config.yaml
n_layer: 9
d_model: 160
n_head: 2
n_kv_head: 1
head_dim: 64
d_mlp: 640
vocab_size: 32000
activation: "squared_relu"
norm: "rmsnorm"
norm_place: "pre"
norm_eps: 1e-06
positions: "rope"
rope_base: 10000.0
rope_fraction: 1.0
qk_norm: false
attn_scale: 0.125
bias: "qkv"
tie_embeddings: "early"
parallel_block: false
extras: ["some layers without positions", "some layers without attention", "local attention windows", "gated attention", "capped logits"]
init: "normal"
init_std_qkv: 0.0758
init_std_o: 0.02
init_std_up: 0.0758
init_std_down: 0.00894
optimizer: "muon_variant"
lr: 0.0105
beta1: 0.95
weight_decay: 0.037
lr_head: 0.00996
warmup_steps: 200
schedule: "wsd"
decay_fraction: 0.599
decay_shape: "pow"
final_lr_fraction: 0.05
batch_tokens: 65536
seq_len: 1024
doc_mask: true
train_tokens: 285400000
steps: 4355
dataset: "wikipedia_en"
Each number is 500 + 25 x the weight over its row's rms, rounded and kept within 0 to 999. Layers, rows and columns count from 0. Numbers have three digits each. The size before them is the row's rms in percent of the matrix's.

# layer 2 attention query, 128x160, rms 0.114, rows 60-63,124-127, columns 80-159
086:480523517508502481471521479530479510501508528507509476515538541518494521495503466506507498513505489503518507486473511492494534504503488497537496501506490531508531477501485473480446489496486530534508544512499501513527527539518492499451504514
087:504494539493535460531519478520497449499460482524518481508480528510510488498509525555506538519467509508514495498563521508433482505489503509477502517477495490509536493473506527467525465480505505520492478479475551461514516511463505513507477463
093:468495514461501453523548522480482504503529519479490550494490513538539512448486464473453512507496454500505517508517528532499482497450482511462481503514496482514458458549475477511482464511482510450482473458501531481539490514476529486496457487
094:488487533486438525492507476511511554482526498508446481490542511557510505513535495501483490504516523489547521489490480518523496496484452525522518468507479505502516546481490507501466523534487525522510533471490463512542508515518478488443523522
098:505455462542485504509539529546560482491534505483523519503503529549498499519430463503501517493496522494480532528529518501480532511504542513506451467471490532499523513525491502488503520490471473524492550514498529539451511541509499526504466524
114:502478499563508491524515545482476493502461476478506490521493497467488486472535508535518507499528498523522473513494514498495477507476503488511544488478491461502469502514491530473471474547499508516497474429440495493518476502472460481496501498
091:499536507460477446511485529486516514480492506517503497499508525505471466545508483508516468514477480532507522525488519483476499515485487537488493504527479477485458527506492480500532484474510519445521474490514549527505512564474447501512491491
101:462522478493514538471457491485490530492527549490462479478481493527497472512528495515488483494468510509500489506562510476493535516474474523500483529525463524469486478484507463476489517518536500468476523488507535531502526467506483479471483499
# layer 2 attention key, 64x160, rms 0.107, rows 60-63, columns 80-159
095:513490512463514479506499540508490470468484507460473476485502492465492513540513505520462517514443531543481503522493468491469534498482485491488507531494453489491505499524487489500508488543497496488502509463518478448581469482483485481470503485
096:513499521519509538444508467476521551489522550481484519509518510550533482493472522483502524507480529493498513492528469501479498564516466495484496498492524499518524524500509485490485526498507492469464520532521513512500509504518511508491488477
103:453489519501547542544510508490520500483475516481537536508487513483510527491533500526493514479474475506520468477512505528521498467516514493463519555504533497479511521530504486513500544520497455566520526505542493459456488511441488510468509486
103:511474515502486488503504503526535456505472521508518529511451458514501468512507495508522469480516526527453473528458501529535451476515511511507503530449474483480529495524474526495487505502489486475529473478518494515477482523478506543503493514
# layer 2 attention value, 64x160, rms 0.163, rows 0-22, columns 80-159
099:487487512501495540477547509516484445444517508534493478456523488494530500449482506495520479503549498521540501509507490506512528479455512468502482543515474504526509498488450470520467511476487510526549491476510602492456480485493500467478507524
104:486516504486487496470465495524504542534490533503489473476502539548502517530469498470462494465503479516517485495496494508495476500534500514538551518501476485469509508494505539463468506549517461536475472512466501442495526474516533472492439515
098:554526480469489506488464461500481481480503500538489510500490508503536512535471480519443541525493479480528480496503520527492495525486545514503502515525505536477527475528513521524536524513518455531478502539504456502489510445511506477527509528
101:448549526531506491508526486529471558478511527494466483530490506511529490504483511454493527489446467492537508498487512506504535502497506500518488521515507540535486459473491505501488498491524499481503518489465509473526521556535481481485503506
107:530518506557512488531493495505512466491469500477463514569450534463529514489466540509473488441491495511492469531492454508483470462465486530506523506505485493563481477501514499509487479489471500493516445513530519481506535523495494482464533510
097:514509504476469512536510480527504524485510495497478507534508506464474486522519484489489512512470564498540466472464493491525531503488515497538493481459475521518510499493473521523493509491486488497488501473509489470576489514482499452499470505
100:515522528538471445514499542537483515471495502532526508475463498522515494480476463494534499528481492536486475527457509512516469515544479497503501511472557529481486503490493516493519530473518479526500510477439491487503461532507504493487460517
103:508565459427518498509485499473468517499467525511552475523513520517493457481505490550503496455491513444519479507492473530459471476478498464512535507497531503519536499521440470489517533477508489506521496526484495545491487470520474544543531472
109:502483470525441530495511509518469509511494478539493519499501520461484516501477525494509543501476506479486474524504539511512490448484460485480526525478512497488448520492485501477544428537520514485497487492483472481506464477514549540490491491
101:468509484541446502466521506533511539453473481547484499487493460525502495535508455486478504510495492440529514523500536503490513493513477486482485482482511454524526525535523541530500514471531484477525507494521500483463497456516526513504500469
102:517532541480497508515470505509550514473428449492465511490481481539451490489486462507519491557494501472502482484475504494547512537493513460519525494502457526466525477495464505469485470521508521473510506529493469459491498474496519506479488552
104:540525479522497499500488495525544526506522479531474529487468536529520511494520532506500476512541500439516479464523456500490506501510483510533513514476513543531520526547481493490518474507511475486508484516533506521508506501446516485462498473
100:516482474511513474492507532464509489546471516508495504499500479477475519516501511500475497495482477523510519503462491503497508448501508516485512489497510500519469533562528482473450521477479517501523532528490508464521454466479470467539475500
100:468479512474471540521492505480464481482532507522495481509536527487523457509492481469505504515490478466452478491529442468525492496517528516465485469500501502515478504486504465464561534506488508507524504520516540495544510486490480509448515530
103:557503509506513487522466500534471475486509513481543498462504456513518525471466515506507498514491488501466498482518501480525534506503515504514476481510545498523487489504513510536521501451482483475489517442450508497496504499500518440488512475
105:514480462481519478547498500526477474510518497511472480513509504468523536488489492514515531498509499489509532491483501542484524518513507496514499487482511508471486466472517503515521465508506453446486509534507550493447527519496446495444526552
101:511465473552497481459514526462508475471518490502466505473498488503490508529526531459531462520483554508491565532524496467501518496526495480502458487481547464518512437463485521451503482518509491536477525484499512494481507512471497511555503497
099:499539492520519486491515476500484472459494504530483504533477473501501480495479551476461487460492478520494506482526521492511527503475550520525496510540517496505504529519490535468513469492488499499504531501562534493497496528510519489420514503
101:534521464533517522504514510478477475490511499514485496520492543479520491465488501490540506467487486471494477491498532534520518506526560554515518478526476559499511525490504504484524529453524498468554451502546496473462514490471522505518464513
091:510510506511518527476526485476501526541464508527524478507536486467525467494484476486476478513501515489475489568498505496492521505536474550531505484483512501503518539511477497516558490526502539519523521518471479525506516492514505442518531499
108:489488558466501496505488503477462531476476533498515503544547472470499490492481493505538496459456508506518522535499502498509491505482495488454515494506526494519405479530509503516513503488540475492494505515517534517488505511531476506478517518
096:507448468506504481512506501468486423492463500511556480473492526521495508525495504501480499468480512468525551488462540496508483484544475479542471522537488527536510503515504551519496537488524484480541491514512514499506522487525523472507458494
101:496498476484539537503511560482470553471501489466450523485484495444506519504481458487516508550464484485497494469480496497504502525531534506502531482511522470539478530454503483454448506491482506505497477557528497515517470465502460476516493454
# layer 2 attention output (transposed), 128x160, rms 0.161, rows 0-22,64-86, columns 80-159
107:511492463467474521439471520481442479513527498500503497512522451468554508473517474502489499510482499513449521492459516530522450509489475510459526511472481517478454517501461445519505519517493495465501480485496459543471486534482507496480476518
106:471476506514467558528510496470507493491553490494502518502510477486516524501421499506483459494529502492451495472506497475522495542457488535503512523501513543508511474489504485522447532461482490501486565515474488495502468539492522521485506461
112:502521487524499530514468508489517516518535517516539513511532507468482516484459464492471492502515510544497517470502538476474518476469484466505496469466519523499500547506495480546440522479518514466526477502508514500478489503494540490497491457
111:530521484473450462467484481455571497494500494503483500520516481474498506519475500524551514506487476498540525467478506511499491536492493536452506561506528513498477496528497494580512505481483519502527542517472488499515461545469501503432503501
118:490505522523506502483514490502493472505489444502528472502519483470450458553542484499500498526473482537520477529491484526477549529530470480519484525513488505513518509508492510507515498486551502466487479481463500504523509519518494501509502507
095:511501506582505480503510496451505460469475465491504500492526521491495535490502566526497482500495477514490534501514514535457524535449491508477482534506582504566473482533490495509509464519521482501479501490519521498485483505504459517496482494
110:568557533489508477482530506481488506486501481514486504560526554531489512518463524480505463523505516509485524524463515446510496511487512508498506470506510511498498466502505454492492475527505482462524524504476518509510498480500494520514525489
108:520475503482515532507472516491483529526519519544507521463502515507493513499515500472516526493489504495486459518471468534502517496530519512506509488530511480498513503510500515490460523515513559538500481482522519521468525486521480507513518500
114:471487519480525497463541484544473529486450528486540457488501532474520512483516503488474504507479473516513475515503497478484535494511427490473491485528522460501497487464468476493464512505469510544475532540461484500519500469522521500502534517
112:497516492466512475519488534453543482521480502491500492488515522483544504472486460472537506507474485474516511478494468506464484472511511524502502506504511497504494451504517511513501484544541527538504529490543551503469492496491476496494502514
108:504457486535547474513455490488528464520448505507509494499488491485485507488489506513522516472503465509462543510493516505461514524498532540490469424509536497511469464514515536470484460480518502527481505518502505498464531500536523515529471502
116:506501490528453539500499466509521519517515509523494488519548487480489483512510503463452454503504478490502500463410486520495526530527511503525510549535545463478527487506487531494503499475538497517522536509439490509513485496520497531478517494
110:509516518540506490503535492533536489444507476538473515469526502456469532477449524495506505515507539495535526485542485472486513495525478518475521541502477494521545493512532492494529489494488445445504465471506471480511484524490478511516531543
111:518464478481518516451490483469508562502490487499475516511479470478461434526529544529508490523531476492499531484514493479459509521502508525487526484480434475452489559488510479537480507501505502450521482481460476487504493486467488495470488497
118:549498493518483473488541516495467493509490521514491444520522484488461523501510478502469486506478519493529523504522554457500514466453531477459481508452496503521502494484465516540458547523459488511527478534485506502503513471484485519513529490
117:503484497472518516492518499511472544514480491485508484512497533502457447506501497533529438531489487501465508492517500510504466535456515516474507497485481515524481552517493505485494489455511529489494511504487492481505527486476504530496472509
110:486526511504505494546515480500481521489522546449504488487489496479526475467493496482504521509518441516457479489445492462489521522534523482491570471494471510473484474487526474498542491535534543479505475480512500533463483448465548464500513469
102:522530482521479456453519479486524481484505484513523505525488525518475511485522511486540437524502462515476499521546495505493517532502498478484504517498487528474474466509526477547497522518517514519498511460486481518462493491507466519476505536
100:469499532487497488521488509522526532505482497472481499552485488513484495525501503488501555532502486531513549478498524499526481525535539464496489507506478526502490490503520504507513564517525538447550511497509484525481534456518478479469511493
097:515481495525495506489511488517524527478513484499534471522460506437481452508509534529517530510470521546546481509542520512456509501520483531541497510527479535485519520468533492524478515455481464447499498550479545477468466509517525510513531481
125:555472538448498539498480509500499481526503455503496505463503526545524477517511486520498456525509474487470483500523484474494491501513524527484479509490488460501477505514479492485507509583493537515499502466497495513536475513474462459480477518
109:497475479503506494491527485481495550535505483471502485532507498439527498528464488528493500526491516463485523489473479460516515517499514458518516547488498491496473453525525501500530524476518506491514522512497491504500497484483511511512542536
101:464534513544497515481507513512574542477488506500483513463543477514517519512540520484545502510499484494547528469482457476465466504501472542453501499498444504513523528490522516486497477522493530465525508498514462473517474537504469527480534535
094:516507474524499509487529487485501467500535494491440437495524511498535519470508507526489513522488515535532524532488529517534558469521498473538469549545483472511488500461535481497465486479533502489454491502514480462486515453516480531480503496
100:494485533476488487534519479506489478478484522508513465515503464510501525531486458447495513492491505550466474467517529519516494489503471575492494484440451495459526481485504502454504523481466506518483487452467485454464512507532489497472488486
084:467505478471499495501473513532459476468510495485516526532497462465464482487500449526509501441522525511522468528535461532476486458544505477509483492487505441495478485527444508516499509522496495510496503517473475521513473517536460496532465511
085:513508554483454466532455483480497494487520505492499507497512516491528470477455488494497555493472535467509487509484484483488524547505492514451449491480467502538524451550524488515492458488504566477470498533473456480478548530524523465518491487
097:470518534515472494538490500496455536447489490512498484528498482463531494471495499468486467456501502494519488482470451525486470499496513515471507532487491467470492484479511506500479476490479546490468468487523556477464512490483552537516487480
096:524528506498510524525497529476561484517511503457507511522535473456505476505538445508496494499520520518457502445500506509486508487442481513480517548460530528489524504500474567521494517515488501477502498499544541452521475463494490492438507498
090:444509537544481545499504566522497488532490489490479502504519486520486495515469512530535494479521482503480504525483505498509487518494497515518464489454489502475510494496482466494524511502469497513524478489481501473495475492549442481484503500
094:503496491521493462484520501440524507512454479483531446502492513493488501479505522481517510486500461495522496499501536506500452525491529533491532483483515510501523465517535481491483527485441502535532509555513499517450486482543485493531490476
097:489498518531499458499499498567512532525497491486485437526497524473509517515518501519482498557517519508469475507551498488448489465469479503518463486517556504538530504443485506471490509511464520496511494506499499532495489458555508489528489491
097:479493500512527549470489465545496483490460509530501446510506492502465478476506463474494500539495478520511506480523524501511513475515473500496479504475472515531481524509498523502529538490526470552429513510489511459447497462472501516495519537
096:514492518517528506484520549506524469521475497490478509485503478529460512484463495516491475506514495522535464567487485526496486511497518527484505556469521538528464508523487505515514520506523528487506455574470477527452479466481453514496480460
091:551521498514510486481516450514528586476545458532456499492481522519503530497547508492501440513507521475529551487488491554505513451478566540494444479497537512504471490491503522480532482513529495523539508483481507484521480478491505507485516497
092:491512483484483427494523485507519481522458516519511531484499498469531505482526529503492498515511542502542482516488515439458493510518485512477477519544517514462524508498490438456499491500503461516525484485492478472510504478491472499490486503
093:452466467465480490517530472484501528480486502489525510513524518453516460472470481525487443477522500523492523503502462522490491509538507510497467501460468479505500481471451482482521497462520478470518522469489493519528464471529472505502511523
085:513507509481506521480476500497556512528539566501509504500502504475485512541493468517503508509454533526484507520484509528546533480493537540496474489491427504537483486485494488504532517466464530476503483539498538512492489496491551526494541469
090:507524481481474512505509475513522532506528544504495503495485497477519522476492523503489499534473526488522507506505474530454510488476492506475498465497521473512512520491506491491487502484581535487482513439491501543460475526479533511497460525
090:457509526521510486467498481527489496506567508479478450505473544463525516517500526444498489534481506500475516483480524484494488505481518453489498506512465545484480509474493474493514513507464485523523496492524513499493495536459535485510525538
093:480491522496481504500481452503519469528478503494487492524522507516521523492507515495508543460475535496488486528480506488534495509503478563531525512488509482520496535520506524499493482524452466506502515479498528547514486510544543516487540528
092:523536523505477497567500459525479484504474511515532464452487500497499515491522490467493528512448474515511524492455521515519515513517523479463467480480545522488529483460515533470476507478547469505524468464515490498503532448524505533509519514
086:490494488529511548496510421484485487578493519575520475466512498507489505466518510542513495529496503536501532511454539465543482491500476501502482516483475514477509550500497519523529485450466463500537501467485520478481482514484479477508545500
081:482481532488487496486479458494520536510498495511540513518523507508441508528511516476509541528491488501514484468522475489487488479522497478521518499495524481520514509508474515525494479514476543498515484470546507504471514508530473464490540465
089:525497466509458508511470507487482464480489485461493514518480479478525542535498483475505541461466515493484529495500544499456496485481493478535483458486553519537503460463492485522525506493573488490485515532491494471529488498519462467494494496
093:478498528505484537495523527524447502536476506465467497511524453481530517474516492486541461458448490492450508499470488506508510500494498501486537436516502522512559515489499494429480479519509490460497505496503494522534502491496512512498513493